Part of a small language model's weights.
Size: 9 layers, width 96, 2 heads of 64, MLP 384 tanh GELU, vocabulary 8192, 1.91M parameters.
Training: a variant of SOAP for these matrices, 142M tokens, 4334 steps.
Each number is 128 + 24 x the weight over its row's rms, rounded and kept within 0 to 255. Layers, rows and columns count from 0. The size above them is the row's rms in percent of the matrix's.

# layer 5 MLP down, 96x384, rms 0.196, rows 0-71, columns 0-95
size [ 99 104  98  91  89  96  86  94  89 105  97  93 109  98  97 171  92 105  99  92 120 133 103 107  92 100 105  96  87  91  93  94 106 100  95  98  97  89 103 102  96 118  96  96  96  98  98 102  95 104  87 103  89  93 110  98  96  98  91  99 119  92 100  93  87 101 111 100  95  97  97 103]
[[137  82 117 196  86 116 110 169 139 119 119 140 141 119 108 128 100 104 137 137 111 127 118 126 129 153 160 159 148 119 102 124 142 133  92 139 163 132 135 114 114 185 153 128 174 158 133 101 156 135 131 134 123 149 104 163 134  99 119 141 118 179 127 125 144 173 129 149 113 121 116 139 177 105 108 124 142 142 137  98 147 120 145 145 154 159 131 125 110 152 123 131 133 140 147 134]
 [159 140 162 126 125  90 103 162  90 152 170 106 167 132 155 114  77 132 114 160 129 134 140 131 128 152 118 129 130 150 153 177 164 120 108 123  81 151 144 130 166 139 134 121 132 144 117 167 141 108 142 160 148 137 148 134 122 128 151 126 147 154 122 118 156 128 122 129 113 128 171 135 143 138  96 135 125 158 140 133 132 171 111 146 131 153 138 113 144 117 120 138 131 145 175 125]
 [150  97 165  89 134  87 115 123 103 153 101 143 123 149 144 136 155 151 128  82 144 121 174 149 134 130  97 125  93 122 125 109 126 105 117 136 113 123  96 144 178 155 117  93 121 179 117 129 138 140 110 149  99  94 158 136 156 109 124 126 133 133 144 104 130 127 120 141 155 122 116 146 112 136 229 166 134 155 150 125 149 130 114 170 172 140 125 135 107 147 140 111 162 118 132 101]
 [154 147 104  79 151 146 116 144  95 130 135 105 108 122 111 150 151 143 117 136 139 121 119 109 107 122 119  80 126 105 131 124  85 164  87 122 106 141 107 147 159 118 145  97 115 166 121  93 107 124 101  58 119 118 118 123 122  87 119 126 130 134 127 150 113 126 106 132  97 120 157 143 161 137 181 135 111 120 154 103 161 133 115 103 167 124  96 122 138 169 169 104 149 110 144 111]
 [150 176 144 105 107 142 120 121 162 137 111 121  99 146  75 128 114 169 130 135 102 122 104 132 132 121 173 132 120 101  97 151 122 127 132 127 141 126 145 167 158 110 127 118 142 122 112 200 136  74 125 146 129 146 133 104 109 138  73 156 179 126 111 157 128 112 120 143 135 120 144  86 100 136 165 112  62 167 149 137 140 115  75 153 173 125  93 116 171 106 126 105 107 112 112 118]
 [115 109 107 128  64 170 151 127 131 130 164  96  99 137  73 138 125 137  73 100 132 125 149 166 117 106 135 123 102 105 104 117 120 148 131 121 117  75 122 137 159 132 141 139  91 132  90  84 140 115 141 125 121 107  89 110 113 129  80 151 118 144 119 109 101 118 111 114  83 113 138 127 205 141 132 171  85 102 124 156 184 169 108 134 116 125  92 139  75 102 132  85 137 160 133 117]
 [152 131 143 134 105 129 129 166 110 127 132  76 157  93  91  84  98 130 144 121 146 158 104 120 143 132 107  96 108 116 145 135 136 113 102  99 183 122 165 149 117 118 137 113 126 109 169 144 145 168  73 160 136 168 104 122 110 110 175 121 120 139  84 139 118  95 123 121 130 105 133 124 149 148  97 131  95 126 122 124 159  95 119 132 123  96 123 113  66 140  98 103 100  96 155 118]
 [149 135 132  85 121 110  99 124 136 145 119 167 122 153 136 140 140  86 118 124  93 123 116 147  65 103 109 119 110 145 120 129 146 114 116 145 120 113 144 115  81 189 115 108 138 138 141 134 123 130  72 104 126 128 127 119 107 161 109  94  97  77  93 149 101 168 124 183 156 104 116 113 131 160 126  86 120 102 141 108 155  73 123 144 145 106  99  97 160 162 134 142  99 154 146 127]
 [109 160 131 122 158 143 114 143 127 131 146 123 111 113 127 132 137 156  98 127 198 146 157 111 123 170 112 120 155  96 152 117 113 142 121 161 105 177 138 128 128 126 116 117 141 122 131 119  71 119 113 104 149 120 158 180 120  82 137 106 145 145 104 142 157 104 161 139 132 189 166 170 108 138 121 151 109 126 159 160 135  99 143 166 136 105 117 163 138 107 144 146 149 103 118 114]
 [140 127 144  73 104 135 143 125 129 111 160 150 143 134 155 139 114 137 119 143 124 111 100 128 120 118  95 143 127  84 134 123 103  81 138 148 126 160 151 178  96  89 141 133  95 108 120 115 144 110 110 113 124 151 153  85 136 120  82 100  93  94 148 122  91 136 168 136 132 116 109 127  96 103 121 134 167 110 123 131 127  78 144 122 119 121 124 172 125 108 147 117 146 100 101 115]
 [155 188 127 123 134 125 103 120  85 164  94 122 125 103  82 110 140 112 184 119 121 122 116 116 131 100 119 131 150  70  86  90 157 141  81 154 155 140 154 136 171  76  98 112 128  81 167  97 115 117 129 139  91 114 147 155 156 102 132 155 131 129 148  97 139 117 119 158 122 111 138 124 117 161 182 140 142 152 138 118 115 149 124 153 157 150 107 128  85 103 144 127 134 127 132 123]
 [123 152 127 132 116 116 131  83 106 137 146  96  94 130 147  89 146 108 122 135 112 126 154 124 109 111 162 153 138 125 125  93 139 146 139 107 136 125 130 137 110 108 140 147 104 147 101 122 106 123 119 142 139 127 161 132 129 142 110 144 134 113 135 120 101  83 123 124 152 156 117 134  85  99 137 138 128 100 144 104 161 127 160 115 155 147 157 167  98 148 120 151 117 119 125 104]
 [147 175 104  96 147 155 143 150  97 141 136 117 109 138 133 142 129 137 125 117 125 126 141 109 145  68 105 159 115 104 162 129 117 149 142 127 152 153 109 142 144 146 164 165  97 151 118  88 180 104 159 114 105  99 162 156 152 121 139 126 158 116 141 177 138  94  95 109 145 129 159 139 118 188 127 124 138 126 133 151 128 175 137 148 115 101 132 121 146 108 119 161 129 141 144 115]
 [103 136 174 140 109 108 124 157 134 122 123  84 180 107 107 154 114 100 131 140 111  94 144 152  53 128 145 118  94 146 166 116 121 100 136 180 172 136 139 140 118 127  68 126  70 130 133 154 113 108 117  92 145 159 110  93  99 101 135 111 134 120 141 143  92 142 165 153 117 114 123 106 165  87 100 167 141 111 122 157 151 120 120 133 148 110 140 109 158 124 137 115 130 152  97 182]
 [120 160 121 108 143 135 115  79 126 128 144 166 149 129 182 139 125 157 148  75 120  89 127 127 129 111 139 177  95 101 132 122 116 138 122 164 107 139 128 116 122 126 176 144  80 130 113 142 120 138  94 155 133  87 155 142 108 100 150  60 107 107 138 113 125 139 137 151 127 122  91  87 146 160 115 121 136 109  58 126 160 127 109 130  91 110 144 129  97  87 133 148 117 149 105 112]
 [131 157 112 170 130 135 140 119 128  65 121 144 146 152 117 122 136 127 134 124  85  96 113 142 129  89 148 130 127 156 112  90 106 130 138 158 105 101 127 119 142 147 121 124 121 160 130 109 137 131 127 118 125 117 123 123  86 160 134  91 137  96 170 110  96 139 106 108 136 127 100 103 123 162 102 171 137  75 135 130  98 175 138  76 156 127 111 153 115 137 142 145 132 131  50  99]
 [119  96 149 141 137 127 119 115 101 106 113 134 141 121 117 120 107 121 141 124 129 131 113 121 133 159  74 151 159  93 154 144 125 139 123 106  78 108 173 156 147  93 177 142 127 133 161 139 118 135 159 117 114 121  97 103  98 137 104 112 143 103 106 161 134 161 136 115 131 102 100  86 103 151 131 135 141  96 129 129  73 144 131 123 134 149  97 119 119 162 136 118  98 153  91 106]
 [142 135 192 132 137 149 136 141 138 135 130 132 186 148 141 144 169 162 122 126 146 118 143 121 151 142 147 151 151 117 132 125 147 145 153 134 136 115 123 133 133 142 144 128  98 112 138  98 152 122  89 136 118 146 112 136  95 141 122 140 182 135  90 102 130 138 141 165 133 116 151 103  68 135  78 131 159 112 141 169 114 159 105  98 141  99 109 135 111 158 121 147 140 146  93 119]
 [112 163 134 126 112 160 131 107 139 110 144 134  99 153 144 118 132  87 147 132  93 115 103 128 157  83  87 153 129 155 141  67 127  90 139 119 148 126 136 137 143 118 125 131 114 121 108 109 158 152 156 136 138 135  91 123 144 158 122 137 168 124 160  97 123 141 154 152 108 130 138 162  86 129 152  80 160 116 112 122 150  96 145 111 143 161 123 103 108  51 149 133 102 157 102 139]
 [169 103 120 129 160 109 108 150  93  93 137 120 126 116  94 163  78 125 152 138 154 148 147  88 144 123 106 119 203 137 128 155 143 119  88 133 115 112 134 129 143 118 126 102 163 104 117 127 111 160 167 157 132 127 146 140 137 146 103 151  96 123 155 155 157 140 126 152 141 157 115 115 124 121 115 115 137 171 166 115 111 152 177 135 128  94 182 107 169 129 129 110 100  83 145 179]
 [130 169 153 110 152 104 127 129 160 171 119  99 151  78 104 106  82 116 141 120 125 154 131 121 136 129 148  87  93 123 145 140 116 130 101  90 156 129 131 121 103 146 143 115 112 164 118 120 133 130 150 125 156 128 125 136 151 130 107 130 152 132 109 117 165 100  85 127  93 114 153 145 128 128 156 124 114 154 135 147 125 133 134 145 121  87 134  91 164 153 118  96 133 124 190 117]
 [ 83 130 129 119  90 110 107 128 112 119 128 121  99 142 101 122 113 149 125 154 110 102 106 155 152  96 154 135 120  95  74 100 119 122 111 138 136  98 115 129 103 128 114 128  95 146 135 132 115 140 125 113 126 122 143 126 110 112 125 114 133  70 158  77 103 135 122 123  87 117 113 103 117 118 111 146 110  82 133 122 133  83 134 100 123 111  97 122 116  98 113 156 121 158  87 116]
 [133 140 145 141 169 149 164 130 120 105 141  97  76 116 143 131 129 158 111 135 133  81 133 106 128 100 120 149 113  91 167  93 141 125 144 155 157 134  82 154 195  69 118 131 178  86  85 109 141 103  73 124 126 108 106 142 148 117 148  97  97 118 175 143 148 109 104 134 132 156 109  66 137 108 154 131  87 115 125 118 103 175 140 104 150 120 115 136 104 116 138 134 104 111 116 121]
 [189 132 125 143 154 117 128 112  95 129 159  90 136 124 127  90 135 145 117 107 113 134 113 100 121 117 141 108 131 133 154 129 125 153  71 159  86 141 128 132 147 150 157 133  84  84 104 145 126  78 124 116 131  83 146 115 134 107 153 120 106 138 143 142 135 102 110  85 122 137 125  96 177 115 158 100 112 160 176  90 101 134 122 148 140 127 106 123 107 128  92 108 136  97 177 110]
 [154 122 135 135 117 127 129 121 102 136 111 127  82 164 155 120  65 110 109 132 118 113 107  94 149 135 142 137 105 143  94 140 184 132 136 148 156 109 125  84  36 179 122 115 118 139 153 139 159 113 140 187 137 116 161 108 115 105 148 129 116 130 119 113 122  97 138 164 116 123 120 110 148 103 162 142 119 135 167  83 138  96  98 151 180 131  80 129 117 135 161 141 153 154  95 125]
 [ 68 103  89 157 134 109 106 166 130 153 116 144 186 153 144 157 115 107 137 148 109 161 110  95 101 155 146 153 100 137 109 176 136 104 142 133 133 120 150 137 136 119 124 118 171 144 144 150 124 120 101 125 100 125 179 133 136 133 111 144 153 138 139 121 177 164 122 148 167 130 140 148 151 184 150 134 105 137 140 103 133 142 110 106 119 128 151 174 144 116 174 123 146 121 138 133]
 [114 143 122 176 109 132 103 103 114 123 150 167 138 130 127 145 131 162 125 101 149  88 115  88 136 147 176 163  75 111 136 122  94 132 136 117 117  81 103 133 129 172 150 150 122 123  95 133 144 119 141 123 159 126  94 131 107 127 111  91 123 118 147 168 115 151 178 110 124 161 100 154 122 106  83 131 110  89 148 142  64 146  87 122 106 133 145 154 158  82 154 157 131 157  72 149]
 [143 176 125 107 144 121 146 171 135 159  83 118 147 101 121 177 191 105 128 159 160 134 119 138 140 156 144 122 140 120 179 156 143 147 126 142 156 122 117  74 108 155 132 115 125 126 121 136 102 120 127 122  99 155  74 143 104 116 140 161 124 118  96  81 107 142 103 128 147  99 122 150  77 141 138 147 140 104 148 152  99 118 101 110 150  81 131 135 158 127 124  85 136 100 119 135]
 [139 132 119  87 152 110  96 131 134  93 142  86  95 118 103 178 101  88 128 124 136 132 136 131 126 152 125 139 140 170 115 110 125  76 134 128 145 143 134 153 162 111 143 126 153 139 167 122 141 127 159  79 132  81 116 143 134 143 113 151 118 138 128 152 111 115 130 117 141 143 114 116 170 213 103 115 142 159 114 125  70  85 127 157 155 159 142 178 105 114 120 128 133 110 138 139]
 [128 115  97 148 121 145  84 135  97 135 150 136 141 105 151  95 149 116 157 106 106 138 106 156 137 130 123 135 150 144 103 148 149 129  92  95 150 130  90 153 155 104 140 130 114 167 107  82  94 144 134 123 148 131  95 177 127 133 108 161 138 117 156 130 174 147 125 140 118 160 164 139 144 164 110 118 127 152 105 105 140  91  89 112 127 158  91 114  91  76 107 141 135 141 154 120]
 [117 157 182 123 141 105 121 137 114 145 110 109 140  84  94 129 139  94 110 127 130 136 137 124 135 145 177  92 115  97 113 121 173  97 127 108 167 119 111 116 145 149 120 128 119 128 151 152  94 131 149 131 130 118 114  97 132  87 161 127 110 158 126 140 145 122 129 122 113 161 129 145 119 130 156 162 153 159 167 103 159 127 104 124 182  88 139 115 141 150  97 103 101 128 152 138]
 [145 100 133 131  86 135 150  94  97 124  81 133 118  93 155 165 156 118  71 151 114 143 136 121 149 127 134 142 105  90 137 145 117 120 110 137 137 131 143 116 108 167 169  94  76 124 144 161 137 165 103 149  88 117 124 126 137 155 104 156 141  77 110 145 127 153 130 169  98  79 134  96  97 120 139 114 155 121 112 107 158 133 100 134 136 120 141  92 147 143 128  99 142 150 136 146]
 [132 139 138  69 133  96 109 146 145 117 102 132 175  97 108 107 145  77  76  99 136 131 120 120 153 137 116 132 111  99 152 160  81  66  99  87 109 106 103 102 151 153 133  87 134 109 163 144 150 126  91  82  86 136 120 118 107 108 152 127 134 116 101 125 128  92 116 126 141 104 130 162 156 148  60 109 108 109 130 134 125 107 178 135  90 107 171 130 147 207 115 103 142 153 115 149]
 [160 124 137 112 150 114 126 144 169 125 172 116  88 109 108 145 138 151 112 107 150 183 113 155 141 133 123 106 110 149 140 155 155 148 133  95 169 146 133 108 185 136 155 105  95  96 125 166 146 120 108 124 165 153 170 145 147 124 117  97 147 141 125 160 158 118 119 116 125 110 192 130 106 156  87  77 143 147  91 131 119 153 116 139  84 150 158 183 112 180  82 137 120 157 128 134]
 [118 155 135 105 119 149 117 150  97 140 122 129 132 136 144 138  74 137 174 104 117 160 175 108 124 116 174 125 125 147 127 165 148 155 113  84 152 127 140 145 137 125 159 129 124  90 132 171  86 154 149 126 115 113 133 162 127 104 106 132 102 133 143 154 170 138 120 129 139 113 144  97 146  99 144 118 119 122 110  85 144 154 151 132 104 134 138 131 154  70 148 160 100 109 154 122]
 [115 154  82 143 142  97 114 130 115 120 132 127 161 124 145 132 130  97 121 136 164 121 106 147 131 109 110 157 138 119 133 132  79  97 125 105 118 140 102 133  98 176 118 131  99  97 131 143 133 112 136  77 118 140 136 127 131  86 114 168 105 147 172 152 120  67 102 201 121 109 116 148 127  88 120 122  95 117  99 155 117 163 109 128 134 152 162 123 183 136 139 127 140 155 127 135]
 [ 71 129 112 152  91 138 133 108 128 113 136 114 138  96  92 102 135 134 150 127 165  98 133 141 114 106 128 112 126 148  92 118 130  76 136 109 133 106  97 146 133 106 140 139  94 106 130 140 162 148 107  27 168 131 144 109 125  93 163 118 143  96 170 177 121 147 122 152 148 143 100 150 143 109 187 133 122  94 119 148 114 130 139  87 162 106 118 139 157 169 123 116  89 111  83 127]
 [169 131  80 165 107 120 155 130 113 129 113 125 123 123 131  97 120 113 105  69 123 145  97 111 151 157 108 111 123 142 112 116 120  83  87 115 113 105 109 122  94 146 134  87 174 119 120 128 127 125  98 144 130 119 102 176 135 174 104 163  98 136  82 120 130 103 123 112 158 149  80 163 168 174 141  99 116 147  94 141 116 136 133 148 127 141 144 159 142 110 135 108 118 123 158  99]
 [138 183 121 136 122 150 154 154 179 162 115 106 123 154 140 120 136 148 124 104 167 134 168  86 123 183 127 116 128 133 128 128 145 129  98 132 127 164 155 108 165 135 167 139 118 149 140 137 152 107 113 146 163 134 148 175 139 150 157 197 139 138 114 128 144 114 140 159 117 136 136 117 168 194 154 115 153 149 135 146 116 181 172 152 162 168 132 141  93 158 140 135 133 113 144 139]
 [ 89 136 137 124 139 147 110  97 122 122 162  93 122  75 123 120 155 109 149  94 172 105 118 133 178 145 113 141 114 106 134 143 109  91 105 148 139 122 176 134 158 149 158 118 106 102  98 144 128 117 139  86 111  88 107 117 110 109 169 113 141 103  89 153 111 126 104 135  76 139 106 137 125 135  90 135 104 104  86 147  75 159 120 118  74  99 155 109  88 121  95 141 138  95 113 108]
 [149  76 111  92 107 151 110 129 100 153 147 100 125 121  74 101 107 158 111 148 146 129 155 120 140 180 118 118  84 136 126 101 151  96 138 118  91 100  65 125 137 101 182 111  90 130 112 128 121 138 153 149 113 138 112 104 130 114  90  83 146 131 144 172 144 112 133 181 130 125 125 146 130 114 140  91  89 147 127 127 119 119  75 167 158 130 127 131 127 158 104 124  86 181 119 158]
 [157 145 162 151  97 115 156 179 155 139 133 116 161 114 122 120 162  66 113 108 138 169 159 126 145 155 128  91 110 138 141 177 116 107 133 114 145 143 176 149 130 142 115 151 118 130 102 189 107 158 152 156 118 116 111  97 161 119 104 123 155 125 119 141 147 134 109 156  95 164 183 144 133 150 164 154 136 142 139 146 131 202 126 172 142 141 151 115 151 130 104 148 131 137 161 169]
 [124  94  86  75 172 135 139 117  97 170 115 159  97 117 124 151 117 145 148 126 122 157 123 127 136  93 126 127  80 174 111 140 115 101 127 150  96 150 107 123 139 154  73 122 101 113 160 147 122 133 158 110 103  92 113 124 121 129  98  62 112  93 156  81 142 137 128 128 171 159 134 171 145 105 141  97 144 142 142 112  98 134 123 122 113 132 120 148 137 121 142 136 138  94 132 116]
 [157  87 143 118 169 101 143 133 118 138 131  89 129 129 123 113 152 143 154 164 136 164 107 113 123 122 115 107 148 163 185 148 144  81 120 130 134 157 121 114  96  98  77 124 141 107 167 138 140  91 173 158 164 126 146 129 170 157 167 104 100 119 147 136 160 172 137  86 151 116  85 138 112 158 127 148 139 144 152 124 114 148 164 136 124 111 126 137  99 147 110 126  89 138 143 197]
 [142 153 108 141 154 151 118 112 161  96 129 121 130 117 137 135 123 159 161 177 141 119  87 161 122 122 155 120 110  92 127 116 160 132 135  93 171 141 113  97  58 130 146 118 138  72 177 151 146 164 134 163 155 105 152 128 132 108 176 184 107 146 120 139 104 137 135 110 148 131 123 112  94  76 177 103 122 104 124  96 115  96 130 105 135 130 134 110 119 102 129 103 157 134 109 143]
 [117 128 130 119 160 123 148 106 112 173 132 105 102 157 130 117 126  99 132 128 167 120 127 152 175 121 145 170 126 152  68 142 148 128 137 115 101 129  97 121 106 108 152 189 158 117 143 168 126 131 127 127 144 141  88 123 122 132 111  94 171  82 137 141 137 122 147 157 146 105 125  84  89 138 129 135 118 118  85 159 117 116 156 137 118 140  74 131  91 142 116 168 124 133 107 115]
 [128 102  77 202 103 137 137 134 101 120  75 134  86 116 134 113 151  83 131 151 165 137 135 148 102 134 134 141 137 139  86 116 133 132  97 144 140 162 101 127  92 106 123 116 145 226 118 132 131 169 156 165  96  83 129 178 122 136 128  94  91 123  92 155 125 152 113 121 122 125 165 123 143 167 116 150 131 133 103 121 117 153 102  91 135  79  88 135 123 157  95 131 172 119 129 132]
 [173 113 155 141  97 129 127 155 103 162 120 115  98 136 135  85 117 113 137 118 172 157  92 119  98 146 115 109 158  99 118 156 145 124 149 124 141 110 133 130 143 117 112 129 161 177 126 155 153 147 162 159 133 165  94 173 125 136  83 159 136 114 124 147 139 135 140  83 153 145 116 132 183 124 146  46 163 121 154 169 104 130 100 133 100 155 138 142 156 112 148 127 145 134 103 141]
 [143 155 155 116 137 122 130 156 151 141 139 150 149 120 106 177 154 111  80  80 149 155 136 103 128 104 130 141 184 128 124 120 153 133 115 175 157 131 136 139 149 138 164 171 107 150 138 129 135 122 103 102 112 148 149 111 124 127 126  68 123 115 124 121 151 131 135 134 150 114 107 111 101 144 101 125 176 148 115 127 175 130 130 145 158  85 130 135 114 150 118 159 161 148 161 124]
 [126 134 106 123 113 138 113 118 181 106 117 113 150 122  88 140  90 119  72 103 157 106 147 119  93 159 145 147  99  89 123 137 151 182 106 109  99 128 110 116 106 163 169 136 177 115  85 152 128 108 170 179  94 133 118 144 130  83  75 155 118 125 106 132 109 130 134 132 110 164 124 168 130  97 176 116 149 101 168 169 132 108 135 130 166 184 155 128 149 158 106 136 103 169 105 110]
 [159  87 134  94 118 166 119 117 125 118 147 163 159 152 129 123 138 156 140 182 117 119 122 152 146 156 139 155 141  94 125 107 133 135 139 138 125 141 148 132 148 131 211 113 151 156 159 137  98 150 172 129 118 138 192 140 118 110 135 124 211 144 126 105 143  91 125  91 153 116 160 117 132 123 112 175 138 137  84 130 162  95 138 135 126 111 189 130 142  96 112 146  96 154 106 168]
 [ 93 138 105 129 139 139  89 156 139 117 107 121 173 130 142 126 177 115 138 137 104 123 146 140  92 169 119 106 165 123  96 136 147 116  89 131 104 144 148 130 114 157 128 125 123 118 113 130  86 159 173 123 114  97  93 142 139 105 116 113 113 118 155  75 126 174 114 110 121  96 132 133 179 102 180 145 109 153 125 124 133 113 132 135 130 114 108  94  92  70  79 124  67 160 150 158]
 [147 110 113 111 136 149  87 125 125 133  91 146 159 123 130 120 110 137 123  86 114  96 127 107  96 140 129 146 118 143 153 132 139 104 103 116 120 141 164 119 149 181 104 128 132 180 153 124 129 111 124 151 155 205 117 132  86 177 122 153 121 155 136 168 113 150 121 164 149 105 105  66 132 157 139  80 121 102 104 138 127 120 138 152  71 111 128 120 150 151 107 103 130 172 128 117]
 [111 144  92 126 130  99 166 110 150 151 170 115 149 110 166 131 151 171 140 118 168 129 126 114  89 136 111 160 160 121 184 122 162 109 151 123 161 152 132 143 123  78 120 138 100 122 156 113 132 121  86 128 152 107  77 139 155 130 119 142 155 141 157 156 151 142 128 118 114 186 103 158 131 149 160 133 154  99 154 152 126  96 159 103 176 159 151 159 124 140 144 122  71 137 114 165]
 [ 89  70 147 171 128 138 135 117 100 117 126 136 108 142 105 151  76 108 135 113 136 108 119 129 127 120 139 145 151 119 108 116 104  94 147 142 116 125 123 146 141  99  94 148 135 120 124 144 115 154 137 117 139 141 106  87 151 163 122 112 104 128 139 133 126 123 152 165 135 113 112 114 122  73 120 131 125 118 106 136 129 138 116 120 110 135  89 120  68 129 146 135 160 132  98 112]
 [ 99 141 185 137 168 109 111 141 148 148 116 135 125 131 157 143 144 136 100 111 189 122 109 145 143 168 133 168 117 119 138 165  99 109 135  69 137 139 171 121 128 106 146 125 158 110 117 158 142 124 110 168 141 199 152 140 118 172 122 123 119 134 128 127 138 121 147 105 185 139 133 136  96 111 122 108 148 148  87 166 111 119  82 115 142 134 155 152 176 168 176 178 123  77 144 115]
 [147  89 124 130 139 118 110 164 118 121 120 121 137 112  82 124 164 101 186 137 137 122 152 139 114 133 146 150  95  88 159 147 124 108 122 132 134 165 138 107 170 122 160 128 131 147 112 110  94 115 140 167 154 151 137  81 110 120 103 126 106 117 140 103 185 164 114  68 116 143 140 126 146 114 170 162 163 132 153 146 151 142 119 155 116 122 132 138 157 133 112 136  78 106 127 119]
 [133  94 134 122 100  70 119 149 168 163 126 110 129 122  80 108 117 172 117 136 193 141 160 123 160 129 135 102 163 165 132 135 116 132  89 103 126  94 121 149  82 126 125 160 140 130 139 122 143 113 129 144 133 159 113 111 134  96  93 102 169 133  94 145 162 144 128 133 100 177 136 139  84  92 161 115 113 118 137 114 161 102 116 147  99 119 116 118 153 133 141 118 127 177 168 111]
 [123 116 148 139  78 103 129 146 148 130 139 110 104 144 120 128 121 155 165 123 112 150 164 154 101 106 129  78 124 132 135 141 149 143 110 165 156 120 132 130 130 120 156 133 114 116 116 174 128 131 102 142 135  91 111 130 124 146 132 113 171 156 167 167 163 116 127  86 113 116 101 144 132 159 105 125 155 139 180 111 158  63  93 137 170 156 128 115 117 106 160 123 129 105 133 130]
 [127  98 158 117 174 127 118  76  79 101 146 115 101 161 125 124 102 129 109 114  99 130  97 129 164 134  87 141 161 152 147 129  89 122 142 108 111 125 102 110 110 123 145 167 121 109 118 166 160 130 118 130 122 149 177 126 153 139 144 142 122 108 129 126  76 160 121 137  92 111  99 102  73  65 179  90 117 129 126  97 136 132 113 118 142 113  89 109  95  88 161 134  99 117 125  95]
 [125 128 138 137 127 139 168  94 160 109 132 156 114 125 154 146 119 164 130 151 114 112 137 164 108 137 127 156 120 140 113  69  89  85 147 117 125 124  95 156 135 127 137 132  86 143 116 137 142 148 106  96 130 148 148 110 127 119 138 126  71 128 126 156 110 154 180 113 125 119 128 127 121 109  75 122 138 102 119  84  84  84 131 116 130 124  89 138  95 128 127 132 148 146 103 130]
 [157 111 162  71 149 133 146 171 124 136 115 113 131 109 116 122  84 163 120 122 175 140 186 144 125 117 125 156 128 105 139  73 150 159 125 141 153 133 103 147  79 134 153 101 125 110 123 126 104 104 162 144 131 104 147 167 142  75  97 178 161 134 100 127 152 137 120  97 126 167 141 146 149 155 150 130 136 133 118 125 129 129 138 149 164 155  99 151 102 145  79 110 132  99 154 135]
 [132 101  75 130 100 128 132 134 145 154 112 166  89 131 140  86 122 119  88 141  90 126 109 117 149 154 162 117 139 114 103 127 106 116 102 121 167 124 151 145  67 159  99 107 152 138 144 138 111 107 135 135 100 136 139 136 115 105 139 154 100 113  77  65  99 109 146 137 118 114 139 126 132  63 140 163 134 139 119  56 106 121 100 140 139 139  93 160 113 124 143 150 184 118 129 120]
 [141 145 122 107 158 103 121  78 151 151  94 131 144 111 145  86 101 138 156  99 107 134 136 102 125 108 112 153 117  89 152 130 116 136 144 126  29 152  96 126 126  93 127 126 103 122 109 136 130 119 169 122 115 111 110 156 121 173 136 160 116 111  87  76 150 113 118 117 141 125 159 108 137 147 108 153 135 112 152 136  92 114 115 154 140 101 118 165 120  82  84 156  97  93 135 119]
 [163 108 143 148 203  90 135  92 111 135 160 112 159 108 129 126 128 185 205 141 178 118 122 102 158 138 109 110 129 151 159 117 150  87 109 143 131 141  64 154  97 133  90 102 127 114 112 173 143 117 164 118 167 123 130 128 146 127 168  80 122 125 130 129 137 150 132 125 137 145 154  92 132 115  87 113 108 156 126 125  84 110  97 127 118 139  76 120 124 123  89 125 126 125 124 146]
 [156 156 149 128 132 172 150 127 143 115 146  88 158 140 105 125 121  89 133 128 138 131 130  96 133 166 144 139 148 119 157 145 161 138 130 132 162 127 174  97 122 116 124 158 147 106 166 109 151  96 136 120 156 167  98 140 117 141 129  88 121 129 121 147 139 151 170 143 168 147 153 131 169 152 148 122 142 142 202 160  92 152 114 131 124 164 107 140 165  92 162 187 171 171 118 102]
 [111 151 128  82 168 126 143 138 113 161 138 112  75 119 150 117 104 143 145 150 135 148 161 113 129 119 113 129 127  83 130 134 139 130 107 144 123 150 143 126 137 129 124 145 158 107 114 175 135 161 148 132 116 140 153 169 126  69 105 148 180 139  85 138 143 123 117 126 144 103 175 134 128 116 106 122 124 156 143 137 127 133 145 153 133 135 140 145 172 124 112 128 121 109 171  96]
 [128 125 133 129 159 178  82 123 107 137 144 135 162 144  95 186  95 167 127 132 132 136 105 144  89 108 171 152  96 167 141 127  98  74 162 151 170 154 115 122 142 143 126 148 113 188 168  91 125 131 124 120 127 115 121 108 107 131 107  92  89 154 108 132 119 135 148 129 127 122 152 144  92 195  86 146 147 157 113  82 133  99 140 100 116 120 134 132 129 101 128 137  78 157 100 160]
 [173  95 112 120 157  81 154 120 131 148  95 142 159 138 154 110 135 108 114 125 118 134 122 127 116  88 145 108 101 124 120 134 108 123 127 102 112 106 137 125 111 178 127 128 138  81 149 161 131  93 107 161 102 144  50 148 135 106 109 150 128 150  72 155 149  97 145 117 101 163 103 114 143 144  68 106 134 166 136 126  96 156 138 149 114 158 131 117 118 131 149 118 126 141 167 165]
 [103 115 158  97 120 137 121 108 120 121 158 116 112 106 107 119 148 113 159 134 115 113  66 113 131 123 125 145 107 156 128 119 138 104 112  96 133 106 111 115 142  91 120 122  74 126 165 134 106 185 111 144 150 138 115  82 100 101 129 135 182 183 145 165 128 126 140 123 138 155 118 154 150  94  67 133 142 125 161 122 128  50 139 144 121 132 117 133 130 122 168 130 121 157 100 136]
 [ 82 190  94 100 113 173 117 144 116 148 134 104 136 127 113 116 112 137 119 102 125 116 133 110  99 114 136 181 146 126  92 124  85 104 101 127 107 119  91 135  96 119 139 134 123 123 148 127 157 113 117 118 130  92 163 168 147  65 117 157 152 140  98 143 153 147 129  85  90 129 131 131  98 137 145 128 128 100 106 138 120 127 134 144 181 101 146 121 105 111  98 102 163 132 144 114]
 [149 126 103  96 102 156 101 138 114 132 117 133 133 135 101 112  92 125 130 105 115 100 116 110  94 125 137 124 131 124 126 137 159 104 136 135 147 144  48 109 129 133 161 112 148 125 120  56 118 149 151 159 118 110 160  89 103 145 138 138 115 120 144 147 110 136 125 141 133 135 162 119 142 149 142 164 160 112 121 142 108 183 142  98 115 125 147 116 117 111 141 138 139  70  98 121]]